Weights of a small transformer language model.
Architecture: RMSNorm before each block, rotary positions, no biases in attention or MLP.
Training: a variant of Adam for these matrices, 110M tokens, 3370 steps.
Each number is 128 + 24 x the weight over its row's rms, rounded and kept within 0 to 255. Layers, rows and columns count from 0. The size above them is the row's rms in percent of the matrix's.

# layer 3 MLP up, 192x64, rms 0.166, rows 101-135, columns 0-63
size [102  99  92  90 107 105  99  98 101 100 108  93  95 112 117  92  97  89  96 102  95 118  92  83 100  96 104 105  96 105  97 103  90  86 100]
[[125  91 114 117 148 176 187 108 131 164 158 119  91 101 162 133 122 120 122 130  70 143 110 133 127 160 124 158 123 156 107  97 140 100 126 139 108 108  92 114 136 135 113 147 145 106  96 133 139 108 117 116 154 154  98 120  88 146 185 136 129 144 130 113]
 [135 111 119 159 116 141 106 113  82 112 108  87 130 148  95 156  98 120 128 138 103  85 139 122 145 115 104 131 109 122 175 123  90  90 124 104 102  99 123 121 141  67 140 154 109 107  90 109  99 130 124 151 104 155 114 115  99  93 111 166 112 153 110 127]
 [ 91 106 133 100 128 112 143  99 142 183 146  88  97 155 130 147 137 122 132  97 161 136 150  83 143  99 151  83 105 136 132 142 120 148 146 115 133 148 150 127 139 161 134 100  96 135  95 100 156 145 130 158 147 116 106 120 127  82 181 164 132 120 128 109]
 [ 98 117 123 109 142 131  78  93 118 155 132  79 105 129  92 120 135 143 109 121 129 145 125 171 171 131 130 125 126 148 116 152 162 117 138 124 114 159  97 131  89 152 114 100 136  93 139 121 179 147 143  95 190  90 136 100 147 153 123 142 133 156 140 118]
 [132 113 123 131 176 120 154 127 120 105 111 110 124 129  99 128 127 122 128 162 110 133 139 152 122 123 153 118 115 205 122 106 138  90 168 127 119 122 122 129 147 171 120 146 136 169 141 139 150 106 110 122 128 111 154 181 140 141 127  87 151  66 152 171]
 [117 157 108  94 139 125 138 107 138 137 105 109 149 148 119 157 107 132 128 126 119 133 145 129  63 142 122 100 147 119 109 127 112 114 149  92 172 147 119  85 116 136 178  93 127 122 165 147  94  85 148 137 160 100 133 137  80 142 125 131  72 108 113 120]
 [103 130 104 136 143 153 165  93 163  90 143  82 135 138 132 104 142 132  96 132 115 128 169 117 117 134 160 144 138 185 133 123 124 121 146 109 116 129 138 118 128 142 158 168 107  81 128 118 149 113 104 118  95 127 114 127 158 122 157 154 110  73  99  77]
 [118 110  98 110 130 177 127 101 110 140 161 138 110 138 146 105  97 131 113 106 135 155 125 108  97 124 115 108 152 116 127 144 128 144  75  85 125 118 139 170 172  87 143 104 159 147 119 106 127 126 162 109 104 139  80 159 104 171 108 147 111 161 149 142]
 [130 133 151  91 114 152 121  90 122 132 136 120 149 118 115 122 144  85 101 125 159 157 116 127 144 127 120  84 112 143 186 152 124 144 121 127 155 120 150  91 108 136 123 122 157 108 104  98 157 137  96 156 184  95 119 125 111  67 128 115 173 132 106 146]
 [143 165 138 115 122 112 110 141 171 179 107 144 121  77 145  78 137 104 128 116 157 117 119 119 156 109  70  94 130  85 129 171 131 149 104 137 118 148 144 129 124 114  94 147 124 140 114  97 140  94 148 126 176 132 150 100 153 130 132 123 158 140 123 148]
 [121  82 104 124 123 159 149 134 106  93  84 112 127 142 138 119 163 204 129 134 193 120 165 171 135 142 126 145 119 140 117 137 143 116 159 126 109 150 151 130 143 140 134 118 156  92 122 106 151 111  95 127 127 125 101 106 124  85 156 118 153 114 131 113]
 [112 116  82 132 163 144 144 121 135  77 143 181 163  87  99 123 149 129 147  93 123 108 134 106  87 142 157  75 134 142 142 118  93 115 129 113 111 172 150 132 130 134 113 151 111  98 148 130 135 105  98 183 124 109 128  99 113  98 142 118 143 129 127 135]
 [142 128 127 129 138 154 190 117 170 147 133 122 126 142 121  89 153 123 147 130 152  77 165 154 129 140  89 108 111 143 105  64 127 110 141 128 135  94 121 140 127  97  85 124 123 149 121 133 103 113 128 136 135 161 134  83 105 105 138 150 133 134 125 186]
 [115 139 139 128 151 176 153 122 191 110 118 176 103 122  85  94 157 125 109 130 148 114 169 150 135 143 147 102 133 167  98 132 121 148 147  97  97 116 127 158 122 121 121 180 161 143 142 132  92 139 128 125 108 158 127 118 104 103  97 134 126 135 112 164]
 [111 125 146 121 174 134 163 129 154 128 148 113  98 132 138 136 120 152 125 131 162 142 132 136 139 134 102 143 156 131 104 123 110 115 174  96 101 110 102  96 158  99  84 116 145 149  76 122 157 120 137  99 113 152  85  65 128 105 103 119 105 125 109 171]
 [124 127  95 133 105 182 117  91 125 165 105 139  83 136 153 141 131 111 135 116 114  99  98  96 109 164 151 139 110 144 130 116 122 124 108 144 110 105 154 147 121 157 141 110 151 154 126  85 118  91 113 114 166 140 122  75 159 172 143 153 136 169 115 109]
 [147 145 100 150 101 133 114 121 139 150 139 165 131 164 122 152 119 102 176 121 175 132  82  96 167 129  96  99 131 102 107 151 115 145  88 116 155 165 180 111 173  92 106 123 116 130 141 120 108 125 118 145 153 120 134 118 133  91 114 105 123 149 107 113]
 [130  89 144 110 137 151 117 111 195 137 136  97 122  82 151  95 158 126 126 160 139 143 118 131 135 142 134 113 121 139 119 138 127 112 119 125 105 124 153 170 151 128 105 126 110 131 151 122 128 156 118 113 112  92 176 177 151 138  86 102  77 170 108 150]
 [152 153 186 161 103  82 153 137 173 112 154 129 155 107 141 140 130 105 113 156 120 113 147 138  97 104 137 139 112 127 124 138 100 133 125 147 113 162 156 117  85 128 128 133 172 146 173  82 133 166 137  94 106 162 111 129 137 134 116 138  92 147 142 137]
 [166 156 111  80 138 100 135 122 143 145 133 151 161 138 123 160 109 186 110 157 127 124 104 139 167 118 121 124 124 117 146 100 133 109 144 123 144 130 125 118 142 151 154 122 196 157 132 116 164 131 147  90 140 107 105 155 164 108 130 118  89 174 105 114]
 [159 108 105 110 110  75 105 103 116 140 126 120 176 122 180 151 151 122 132 135 117  98 123 119 154 117  92 145 150 113 146 150 147 186 123  98 116 167 130 115 166 137 114 125 140 148 118 138 125 123 142 150 130 172 144 107 138 190  96 109 126 125 121 163]
 [146 136 110 115 149  98 128 152 158 118 115 116 138 151  83 167  81 109 146 103 128  84 130 167  93 132 132 116 139 129 143  73 152 167 109 149 128 134 127 133 128 106  87 116 123 143 155 100 101 155 152 122 114 139 150 174 112 112 128 117  96  94 103  92]
 [104 128  96 120 114 148 159 106  75 134 124 135  97 138 132 127 169  87 118 135 132 111 111 171 123 141 137 124 122 142 131 170 160 110 139 165 184 159 128 124 118 140 123 158  80 129 130 157 121  86 137 189 122 122 126 115 145 103 152 124 126 159  94 122]
 [122 132 111  94 124 133 112 150 148 157 133 140 149 168 112 101 174 119 117  95 134 116 102  93 142 145 136 109 174 143 152 140 114 108  72 148 100 141  87 176 111 131 145  99 130  90 147 133 134 105 105  98 159 116 130 121 114 104  99 121 161 177 133 117]
 [110 109 120 151  95 117 137 132  99 138 121 135 152 106 133 195 111 125 119  83 119 100 145 117 109 120 132 157 122 123 149 118  86 158 123 136  94 148 111 173 126 143 138 114 105 134  94  90 114 171 122 132 130 110 207 145 154 135 116 124 160 149 113 143]
 [146 180 120 134 140 105 121 144 150 141  89 171 121 140 132 101 166 165 100 121 113 128 118 162 172 155 106 100 151 125 118 111  96 141 121 142 119 145  84 128 138 134 119 124 108 117  83 126 117 127 128  94  58 106 144 154 123  84 152 110 155 139 126 113]
 [100 131 131 129 123 127 114 160 165 124 133 151 143 147 141 135 101  92 172 137 157 137 158 187 116 108  94 102  90 126 142 146 149 127 126 127 169 121 113 153 137 146 123 113 102 174 150 104 135 139 107 185 124 139  69  99 135 131 135  95 161 143 125 140]
 [112 124 118 122 123 154 130 128 141 130 179 107 125 126 110 136 106 107 134  91 140 134  74 123 157 138 123 138  95 145  89 118 139  90 122 100  54 124 144 127 101 149 126 168 104  95 136 154 127 134 121 167 128 135 128 143 158 104  69 127  94  93 139 119]
 [102  96 107  85 164 150 114 155 147 106 118  96  75  97 111 162 112 114 118 110 122  96 113 111  93 138 165 101  78  65 125 147 129 123 130 139 125 119 101 136 127 118 123 123 150 128 124 113 122  97 162 128 140 146 125 107 115  83 104 110 166 131 141 154]
 [155 126 140 148 101 160 142 131 105 120 116 147 119 162 126 167 122 183 148 127 138 149 152 107 128 105 165 139  99 111 142 147 150 102  96 134 165 101 209 202 136 124 127 127 119 102 119 134 146 129 137 115 107 133 102 114 125 141 140 107 141 150 110 120]
 [133 137 136 128 116 110 121 115 123 147 144 115 122 170 161 142 145 191 147 158 184 127 126 163 151 120 145 120  85 133 121 173 160  85 111 106 123 131 141 126 107 133 122 125 143  99 105 105 155 141 119 140 112  91  78 153 118 150 123 157  89 158 129  92]
 [146 138 125 155 113 141 122 138 156 142 128 154 131 146 143 131 110 133 132 159  88 180 106 108 110 151 136 153 122 154 131  71 128 146 111 122 113  80 133 111 131 114 111 102 124 146 101 126  74 134 139 130  81 157 127 114 132  78 154 135 151 126 150  61]
 [130 157 116 125 145 117 132 105 129 166 130  95 137 103  76  86 107 142 110 103 147 117 151 108 162 136 118 161 108 141 146 172 116 153 135 135 142 138 110 121 127 134 173 152 134 123 127 135 136 157 100  65 144 124 135  81  96 128 149 154 116  87 178 136]
 [130 132 133 147 158 131 141 114 124 120 109 156 138 183 132 159 116 141 180  93 128 109 110 146  93  96 151 142 127  79 117 138 127 136 102 146 114  79 172 119 122 127 121 105 151 123 125 149 127 121 145 112 147 125 128 164 113 156 153 126  84 168 103  67]
 [127 120 150 122 153 126 108 132 136 164 121 145  83 152  80 146 100 133 113 170 125 145 158  98 125 126 114 100 113  92  82 128 118  94 162  83 127 119 138 178 120  87 124 127 114 102 130 145 112 125 180 137 174 143  92 126 139 126 139 147 125 116 106  99]]
# layer 3 MLP down (transposed), 192x64, rms 0.161, rows 101-135, columns 0-63
size [104 102  91 101 110 105 102  91  98 103 105  93  97 110 105  95  98  90  99 103  96 120  91  90  98  94 110 104  96 104  95 106  95  92  99]
[[ 84  97 153 165 113 103 126 128 134 123 128 111 171 173 147 129 131 173 140 145 139 117  49 141 132 109 122 119 111 119 139 132 158 130 148 133 156 131 140 150 110  88 134 110 143  68 100 139 121 103 129 129 153 155 115 130 118 165 104 102 125 159 117 153]
 [132  90 117 148 167  92 163  99 133 101 139 126 137 141 129 113 110 155 122 137 128 117 131 124 181 169 141 126 139 117 153 114 136 113 120 145  83 119 129 107 155 138 161 138 128 112  98 174 128 135 125 120 125  94 175 166 122  87  62 110 142 158 143 106]
 [111 121 128 125  99 140 124 116 126 133 108 124 147 105  61 133 103 139  86 126 117 145 117 153 173 114 120 154 146 120 108  96 120 141 117 143 124 143 184 153 106  97 146 149 191  90 127  59 135 144 112 128 128 125 134 151 143 159 101 116 135 142 111 114]
 [143  57 164 143 117 159 114  90  95 104 139 132 129 139 136 169 121  97 152  91 106 131  86 142 159 116 139  96 100  91 144 104 113 112 114 163 142 127 118 134 139 119 156 112 158 125 147  94  67 132 145 148 115 143 110 114 124 141 117 136 161 129 130 107]
 [143 104 160 106 114 139  92  99 111  80 118 134 128  96 135 150 129 128 125 122  99 112 135 135 111 110 141 131 114 120 163 122 155 115 118 104 137 133  94  74 114 165  81 136 124 136 117 111 137 138 124 126 152 137 172 104 124 119 127  40 120 157  85 119]
 [127 125 147 125 101 126 116 107 110 172 146 148 147 128 139  92 146 124 142 113 118 129  78  93 158 106 109 140 147 168 173 107 139  67 144 185 122 132 127 159 105 144 140 132 153 112 134 149 121 110 140 156 105 142 121 136 180 128 149 169 141 115 165 132]
 [108 154 116 147 165 128 124 118 166 146 156 169 146 137 149 130 152 129 131 139 113 130 139 148 162 133 167 147 173 134 166  99 141  91 137 120 119 135 133 167 193 103 144 116  81 152 107 131 141 161 165  99 127 138 137 127 107 154 161 161 102 117 145 119]
 [114 121 141 111 103 133 126 180 163 106  87 140 172  81 167 143 120 115 148 132  73 141 177 176 122 120 135 109 129 153 171 130 143 154 129 135 147 143 101 128 101 130 107 118 117 139 122 138 137 126 112 153 100 130 143 135 157 130 122  99 127  81 161 156]
 [127 126 161 137 114  93 178 132 197 122 120  74 128 108 149 143 169 115 124 142 110 165 167 133 117 137 111 125 156 140 105 121 132 150 125 110 132  90  98 156 129 110 144 127 133 147 110 119 114 129 115 113 158 100 156 138 108 143 126 157 147 137  59 106]
 [120 164 138  93 126 132 133 166 114 125 108 164 113 129  70 119 126 163 161 128 117 100 135 119 117 143 142 164 147  63 123 124 139 139 169 131 150  91 115 129 129 132 148 100 105 123 138 144 112 127 159  98 174 144  95 109 109  88  97 116 114 110  98 100]
 [149 147  98 149 121 118  92 144 172 135 128 188 129 148 151 141  97 123 111 113  96 100 126 107 150 141 168 128 116 131 128 119 153 147 114 156 146 144 101 146 138 146 138 116 111 166 159 150 133 159 168 155 123 111 122 133 159 143 133  46 112 110 150 123]
 [131 112 142  97 108 146 114 135 125 140 178 130 111 130 143 145 133 117 118 105 113 125 125 144  68 153 147 102 153 119 128 146  96 146 124 130 164 199 138 135  99 123 153 145 127 179 127 126 126 152  93 123 156 118 140 143 124  81 122 197 131 150 137 149]
 [162 113 131 135 116 109 105 162 170 152 140 127 123 118 119 131 147  97  98 146 143 161 152 108 166 152 165 143 161 116 102 112 102 144 125  90 116 140 110  67 157 118 133 123 113 180 105  92 141 173 135 107  94 127 114 111 142  93 129 158 141 103 130 141]
 [130 123 127 186 175  98 164  89 119 130 122  76 134  98 128 156  74 143 133 106 105 116 114 112 114 161 105 151 115 124 136 133 152 164 156 158 129  99 119 134 137 124 154 121  88  95 129 147 130 106 164 117 134 125 143 148 103 168 127 102  89 124 142 129]
 [132 106 103 137  86 105 146 135 142 135  94 141 152 119 100 137 148 120 158 132 140 102 159 133  71 183 133 135 116 132 142 152 106  98 133  98 134  97 150 155 100 118 104 139 115  91 122 122 164 138 136 133  76 111 120 133 111 115 117 195 104 135 108 159]
 [116 186 154 125 150 108 135 118  80 153 130 107 126 140  93  83 128 134 133 107 106 100 121  84 127 141 135 134  93 163 141 123 136  94 129  83 117 119 158 157 132 158 150 107 155  85 117 143 100 147 136 133 144 124 135 152 102 183 130 128 157 135 159  99]
 [125 127 127 100 144 129  75 135 147 130 138  99  98  73 162  90 135 128 157 136 136 153 168 139 111 123 116  60 125 127  99 125 107 135 138  91 109 129 114 182 134 164  99 120  98 133 174 152 118 154 114 124 123  87 135 113 126 121 130 112  99 136 119 115]
 [144 109 126  98  86 148  82 113 112 112 111 146 145  84 122 101 157 162 152 144  78 126 143 109 135 145 144 108  83 154 135 115 142 129 122 139 121 129 101 137 104 103 136 107 162 153 120 159 132 126 123 125 142  91 132 123 126 161 147 115 109  72 144  64]
 [ 80 134 110 113 121 172 119  73 148 161 142 127 130 157 141 123 114 136 145 133 203 138 155 128 144 103 123 100 136 118 157 138 103 127  95 153 120 180 133 101 151 123 138 168 134 127 130 147 121 124  90 128  88 150 106 109 115 121 156 141 119 172 125 136]
 [145 187 126 107 146  93 113 100 144 161  79 139 110 137 134 158 132 135  97 127 144 107 102 125 164 161 130 133  74 145 152 136 131 116 134 102 152 155 154 131 137  84 107 107 142 142  80 141 162 102 137 123 121 163 145 100 133 135 167 125 111 121 150  95]
 [116 129 159 127 184 124 147 126 156 114 160 110 140 145 107 122 119  71  71 159 168 124  99 153 136 131  95 140 102 138 112 140 119 125 147 119 104 116 142 124 146 132  81 172 115 110 112 107 113 125 106 113 120 144 148 177 137 122 139  83 162 134 111 159]
 [168 120 106 102 135  97 111 114 184 132 120 109 125 115  92 103 100 120 101  78 118 119 126 136  89  85 135 110 114 111 138 134 121 152 123 156 129 151 118 127 103 151 100  98 120 138  92 104  90 128 118 146 140 120 141 189 111  90 124  81 147 108 116 109]
 [143 122  81 174 132 142 147 147 184 128 106  90 127 108 171 122 114 127 170  97 132 148 152  98 126 164 133 134 173  96 120 105 116 148 140 141 167 141 162 142 168 147 111 125 145 137 156 170 135 121 124 113 150 134 159 134 122 131 120 138 157 164 159 121]
 [126 139 158 118 148  75  85 131 105 156 133  77 161 124 147 103 133 100 151 130 143 132 107 143 146 131 144 121 108 134 138  98 133  91 145 120 127 178 140 139 148  78 142 108 144 113 174 143 132  66  97 150 142 153 159 121 122 156 117 111 123 144 132 100]
 [ 92 120 128 116 107 136 137 100 135 142 143 133 139 174 101 101 114 117 113 148  74 152  81 121 149  89 130 106 150 111 152 131 114 129 148 153 136 129 137  79 111 148 155 138 146  82 108 137 158 151 101 142 149 124 148  83 134 139 115 105  60 130 147 125]
 [120 145 132 138 122 155 106 140  93 113  98 108 137 122  92 162 122 166 160  97 122 151 160 119 133  81 177 104 122 147 125 177 132 132 126 159 147 104  82 141  88 116 150 117 128 119 103 136 138 124 101 112 156 125 131 122 169 118 129 183 138  99 164 143]
 [139 146 115  95 116 144 156 107  95 114 191 113  88 102 159 155 130 173  74 127  69 122  96 128 161 117 137 159 132 136 129 116 108 116 111 148 166  76 118 113 159 127 108 141 122 113 135 129  96 119 128 141 128 128 133 120 145 137 158 151 108 132 155 150]
 [167 186 137 120 152 153 144 132  99 141 107 176 118 136 126 181 141 141 133 164 143 129  88 127  92 102 150 131 142 124 141 131 136 120 125 199 120 127 157 140 104 101 156 133 166 121 123 111 119 127 130  97 149 148 100 154 125 148 150 120 161 157 127 159]
 [109 110 136 155 150 163 116 121 130  91 101 123 128 124 102 116 143 120  78 127 147 185 128 126 143  98 132 156 145 132 140 131 165  89 152 112  91 129 100  88 137 160 133 144 124 146 128  86 106 129 117  77 169 154 140  94 114 140 107  91  98 118 155 136]
 [156 124 107 123 125 162 106  77 132 150 143 180 108  91 135 117 165  91  68 108 133 141 148  93 182 117 109 137 173 163 149 133 101 146 139 114 104 108  80 131 118 136 116 137 121 109 131 125 118 153 116 133 115 136 145 114 130 113 119 115 109 166 154 113]
 [103 146 139 139 113 130 115 176 131  96 134 126 101  91 144 114 118 127 132 121 118  78 109 120 121 139  87 145 116 106 102 113 147 131 164 143 127 115 156 142 190 139 199 115 125 128 116 118 158 128 140 164 146 114 114 119 160 164 158  83  94 135 135 112]
 [133 101 151 151  97  99 118 130 133 120  99 109 167  97 130 106 128 125 133 118  83 157 159 119 104 142 171 106 105  97 122 124 116 118  98 131 121 106 125 160 173 132 113 129 124 185 109  81 124 129 106 118 109 127  96 121  98  90 167 120  87  96 155 114]
 [ 53 163  94 159 109  91 132 169  90 156 118 156 129 131 162 166 106 113 148 150 128 122 128 126 129  98 157 142 116 130  84 129 160 138 132 119 124 134 167 121 173 137 111 145 149 134 135 128  88 122 150 137 128 164 106  97 127 128 129 102 137 163 130 126]
 [105 111 156 146 126 148 117 100 144 119 123 134 101  69 113  98 160 144 109 139 138 141 129 105 157 139 135 103 130 146 164 129 126 152 164 137 147 204  97 109 139  98 146 116 122 142 134 108 125 134 103 164 121 143 126  91  91 124 172  78 142 155 145 129]
 [143 126  86 145 114 141 134 101 155 131 139 141 137 123 134 118 117 107 120 168 171 166 131 109 123 130 127 133  71 110 113 178 103 178 106 121  97 120 123 145  86 144 123 122 123 173 121 156 134 135 106  86 160 102 121  87 156 109  89 161 124 131 108 120]]
# layer 3 MLP gate, 192x64, rms 0.185, rows 102-136, columns 0-63
size [ 99  96 103  98 105  96 101  96 104 100  95  98 101 110  96  98  93  95 112  98 109  86  89  94  98  95 106  92  96 101  99  91  86 107  98]
[[ 86 139 128 124 150  66 139 105 134  86 145 124 112 161 109 136 114 127 113 175 145 123 124 137 118 193 112 128 134 105 118  90 112 128  94 157  96  90 112 160 127 115 144 158 144 113 119 135 117 128 130 113 106 118 169 119 167 143  79 150 128 104 106 125]
 [132 137 158  95 126  83 135 147  94 112 118 166 101 150  83 146 134 147 105  98 155 128 164 114 155 134 158  79 133 126 163 149 123 108 153 140 140 107 154 157 136 141 112 144 123 127 104 125 122 147 115 133 150  94 151 151 171 124  82 162 134 109 160  91]
 [133 120  90 125 147 123 127 171 135  95 116 113 132 104  99 153 114 132 104  86  66 121 103 129 144 157 160  58 154 148 108 156 112 102 168 102 102 120 146 138 100 157 143 140 137 128  92 142 129 132  92 136 144 136 128  83 138 144 124 151 143 147 122 122]
 [117  84  89 144 141 130 120 107 133 140 118 132 154 135 137 121 135 105 132 105 106 137 121 131 114 134 146  74 152 143 131  98 123 105 134 102 135  93 104 158 109 135 157 146 180 156  94 105 165 157 152  91 114 148 103 125 130 127  63 107 166 126 147 167]
 [151 115  92 116 119 144 131 104 150  96 129 115  98  92 100  71 157 133 112  95 127 143 136 101 140 113 150  97 182 157 129 131 144  85 132 121 149  99 107 136 102 119  95 126 108 155 155 132 111 136 111  96 103 131 100 125 112  93  92 116 138 181 138 147]
 [187 112 122 140 145 120 155  92 143 115 127 117 167 147 149 173 115 124 135 161 140 159 135 149 141 141 107 144 115  96 157 129 177 136 136 107  95 100 143 121 143 101 129 146 111 187 104 134 137 131 134  74  91 137 124  83 110 144 158 135 113 113 151 135]
 [114 118 136 133  96 108 126 172 137 110 124 132 126  88 115 123 109 137 160 155  98  99 172 147 130 150 146 109 113 143 148 131  81 146 152 130 136 123  90  89  90 127 130 112 103 151 129 125 191 106  84 154 115 132 149 117 182 104 144 127 131  89 122 146]
 [134  99 107 114 137 118  99 114 142  68 158 179 129 139 116 124 152 122 114 108 132  86 124 138 139 139 158 144 130 117 139 136 141  80 124 112 102 146 121 129 142 184 142 121 132 169 167 111 116 127 185 115 112 146 127 141 149 113 176 146 136 136 174  99]
 [ 85 109  91 105 133 168 151 127 159 131 150 139 107 121 185 121 136 109 110 110 156 129 128 162 113 126 128 100 161 159 121 133  92 147 134 145 138 136 143 180  97  86 103 161 123 111 136 130 130 160 133 164 119 131 135 132 127 130 185 124 154 140 177 121]
 [105 130 142 162 154 130 175 137 153 148 147 162 177 120 130  96 111 111 138 112 146 143 124  97 106  91  82 106 128 107  99 106 157  78 123  87 104 108 123 165 125 138 149 115  83 160 101 159 137 107 147 103 117 130 119 111 135 139 109 111 131 118 149 158]
 [129 168 124 156  95 138 110 158 160 141 127 105 140 144 136 133 112 129 160 168 115 126 145 125 141 118 119 130 116 136 105 119 122 133  94 125 146  76  49 116 119 125 115 103 130 146 106  71 118 124 147 117  76 143 141 152 148 161  77 139 165 113 132 131]
 [116 165 128 150  71 119 134 169  97 137 162 109 138 105 121 119 163 133 150 154 133 139 167 101 167 156 111 114 144 157 134 110 114  91 134 135  87 141 109  99 145 138 176 124  90 140 151 107 162 158 154  94 129 121 145  97 172 117 127 123 134 121 141 127]
 [135 144 148  80 154 138 158 133 114  72 123 116  93 122  99 120 145 100 136 114 151 136 152 152 125 151 130  78 140 164 165 166 145 164 114  80 153 136 151 136 117 122  99 137 120  77 133 136  92 138 106  96 122 115 118  85 139 132 135 137 114 146 157 149]
 [166 140 143 160  76 145  95 119 144 112 111 104 121 119 119 110 117 124 111 126 101  96 149 129 112 120 158 108 148 125 125 151  83 122 116  76 129  99 189 130  89 102 130 178 153  72 129 156 131 142 148 129 127  88 155 122 131 122 111 141 124 106 139 119]
 [140  97 177 133 145 107 138 175 123 119 124  83 133 105 104 101 113 106 130 111  78 142 138 142 120 147 149 112  95 154 166 148 101 123 135 112 112 117 154 127 108 159 108 124 141 103  99 166 138 148 122 136 139 171 137 122 153 173 106 145 195 128 138 126]
 [157 142 134 120 110 168 133 118 128 109 138 153 110 155  91 170 103 149 123  98  86 108 134 130 133 131 161 133 133 152 185 131 125 133 182 105 108 114 111  94 132 106 103 147 149 115 105 140 127  83 152 114 138 148 166 114  81 168 161 116 151 115 138 128]
 [135 165 114 160 131 100 143 137 148 179 148 127 101 156 174  96  88 152 134 110 140 123  94 119 120  97  82 142 129 103 119 158 130 135 120 105 103 115 123 167 120 170 118 136 112  94 146 121 120  80 114 156 126 164 107 110  96 119 128 116 158 166 144 140]
 [129 136 149 133 154 134 131  95 171 150 113 110 159 106 138  80  93 129 115 138 195 121 134 123 130 105  81  97 175 116 116 118 106 106 136 103 101 135 151 104 127 147 145 154  89 138 143 154 114 144 144 123 130 182 111 139 131 144 127 132 127 102 146 178]
 [126 131 159 132 137 110 139 140 152 149 158 122 167 111 162  94  94 140 158 107 116 147 150 133  67  90 125 133 133  93 126 143 142  83 107 134 128  83 142 145 114 133 152 157 143 108 132 130 149 154 128 114 189 133 110 143 107 119 137 128  79 127 158 171]
 [154  88 112 124  84 111  65 136 116 137 127 127 155 121 138 140 120 106 165 116 117 119 121 127 131 106 159 126 133  73 156 136 132 163 119  66 103 144 128 101 127 144 141 138 140 176 125 136 122 110 129  98 162 178 138 117 141 161  97 151 124 119 160 114]
 [127 149 118 118 125  77 143  90  85 135 134  95 129 119 135 107 142 131 105 128 107 134 117  60 135 107 119 131 121  93  97 146 117 136  85  78 163 110 159 120 108 127 165 137 122  96 151 149 147 154 131 141 119 128 147 164 129 144 106 191 138 109 146 133]
 [142 127 144 120 169 124  71 114 114 153 152 157 121 151 131 154 122 140 111 155 111 145 104 152 125  61 118 107 110 100 102 126 146  85 133  87  77 117 105 135 136 124 150 173 149 126 115  89  94 118 136 167 103 138 100 123 127 140 135 111 119 125 105 152]
 [145 132 115 103 128 191 134 137 140  95 124 115  94  90  90 133 140 109 122 167 117  90 165 103 137 153 127 113  81 121 126 125 119 163 100 109 125  86 120 159 136 173 181 156 137 135 120 149 125 125 119 130 138 133 102 140 142  89 107 141 171 121 128 106]
 [153 114 165 166 131 154  88 149 106 135 137 122  87 114 152 173 122 142 126 124 127 154 157 154 120 110 133 136 105 160 129 162 159 127 150 116 159 126 134 176 109 125 167 132 165 165 128 136 127 143 189 144 120 120 175 172 156 118 130 136 149 117 128 139]
 [117  88 117 156 115 102 152 147 129  98 142 107 105 114 198 129 109  97 107 124 172 144 163 146  92 177 122 121  98 112 145 131 148 169 127 110  92 133 139 121 140 151 112 149 157 133 140 128 138 154 111 168 148 146 142  75 111 156 119 116 105 121 117 123]
 [119 123 130 125 119  86 121 143 113 155  69 111 185 139 119 125 156 114 160 157 175 176 155 164 126 126  85 116 155 123 152 132 142 126 134 107 114 155 177 125 112 139 134 109 132 169 119 141 131 132 133 109  79 126 157 111 111 120  87 132 128 118 156 128]
 [ 70 156 145 129  78 134 154 102 113 132 160 117 118 124  98 160 116 114 145  72 122 124 140 126 142  76 137  77 111 127 141 176 134  95 147 128 107 122 143 164 138 126 154 158 118 138  99 100 139 130 168 135 127 133 113 112 167 126  91 115 118 117 137 136]
 [143 112 148  60 140 117 105 159 149 114 129 118 124 114 108  87 115 116 142 156  65  76 124 136 126  73  97 124 124 129 124 135  97  98  96 160 148  92 139 143 128 152 158 111 115  98 146 155 131 124 159 151 132 147 117 114 124 163 122 125 128 144 148 147]
 [114 139 125 134 132 140 147 102  82 123 131 138 130 189 128 196  90 157 122 153 116  93 189 117 116 133 120 117 140 145 124 179 113 155 144 111 125 132 108 121 122 148 137 115 165  95 108 135 134 124 117  88 138 114 122 106  90 126 153  82 126 148 138 107]
 [107 114 119 137 107  89 129 147 137 162  99 147 107 154 106 133 103 150 136 175 128 180 147 105 130  98 134 100  84  96 111 165 148 122 108 112  96 137 132  83 125 129 121 168 126 147 104  75 136 147 120 152 140 139 114 172 171 155 126 123 140 132 149 125]
 [116  70 162 128  74 130 162 102 123  84 152 113 125  65 134 144 155 127 132 145 109 136 143 136 112 121 140 107 145 118 169 141 139 131 117 146 112 112 153 170 124 126 129 133 125 155 129 100 153 155  91 138 145 121 107  98 133 155 127 151 119  62 117 136]
 [ 66 177  64 123 138 140 108 143  89 131 130 134 116 117 124 105  82 120 140 134  89 165  80  80 125  98 156 137 131 130 153 171 135 145 161 108 108 133  95 132 124  90 107 141 138 106 127 127 130 130 135 102 120 154 119 119 105 136 150 117 136 128 125 111]
 [102 100 125 135 168 100 112 107 147 139 156 117  90 108 152 117 118 174 118 110 125 128 144 101 171 135 143 141 111 137 159 168 140  89 143 155 154 150 101 151 144 100 113 163  93 175 133  91 137 141 131  81 145 150 105 152 126 116 114 124  93 152 113 148]
 [111 157 141 156  93 128 126  96 121 109 182 118 128 164 175 121 133 115 156 115  96  69 141 126 109 145 115 122 137 150 160 127 118 124  84 142 132 131  94 118 113  92 143 124 141 155 150 120 121 161 111 169  96 113  87 124 106 104 149 150 109 119 171 119]
 [145 135 183  92 143 108 121 115 123 113 107 130  93 116 134 100 140 126  95 134 126  95 122 126 129 106 106 126 112 150 100 206 120 113  96 111 121 114 118 144 108 155 142 149 136 125 126  85 170 155 141 121 143 187 118 151 156 117  73 134 140 148 134 120]]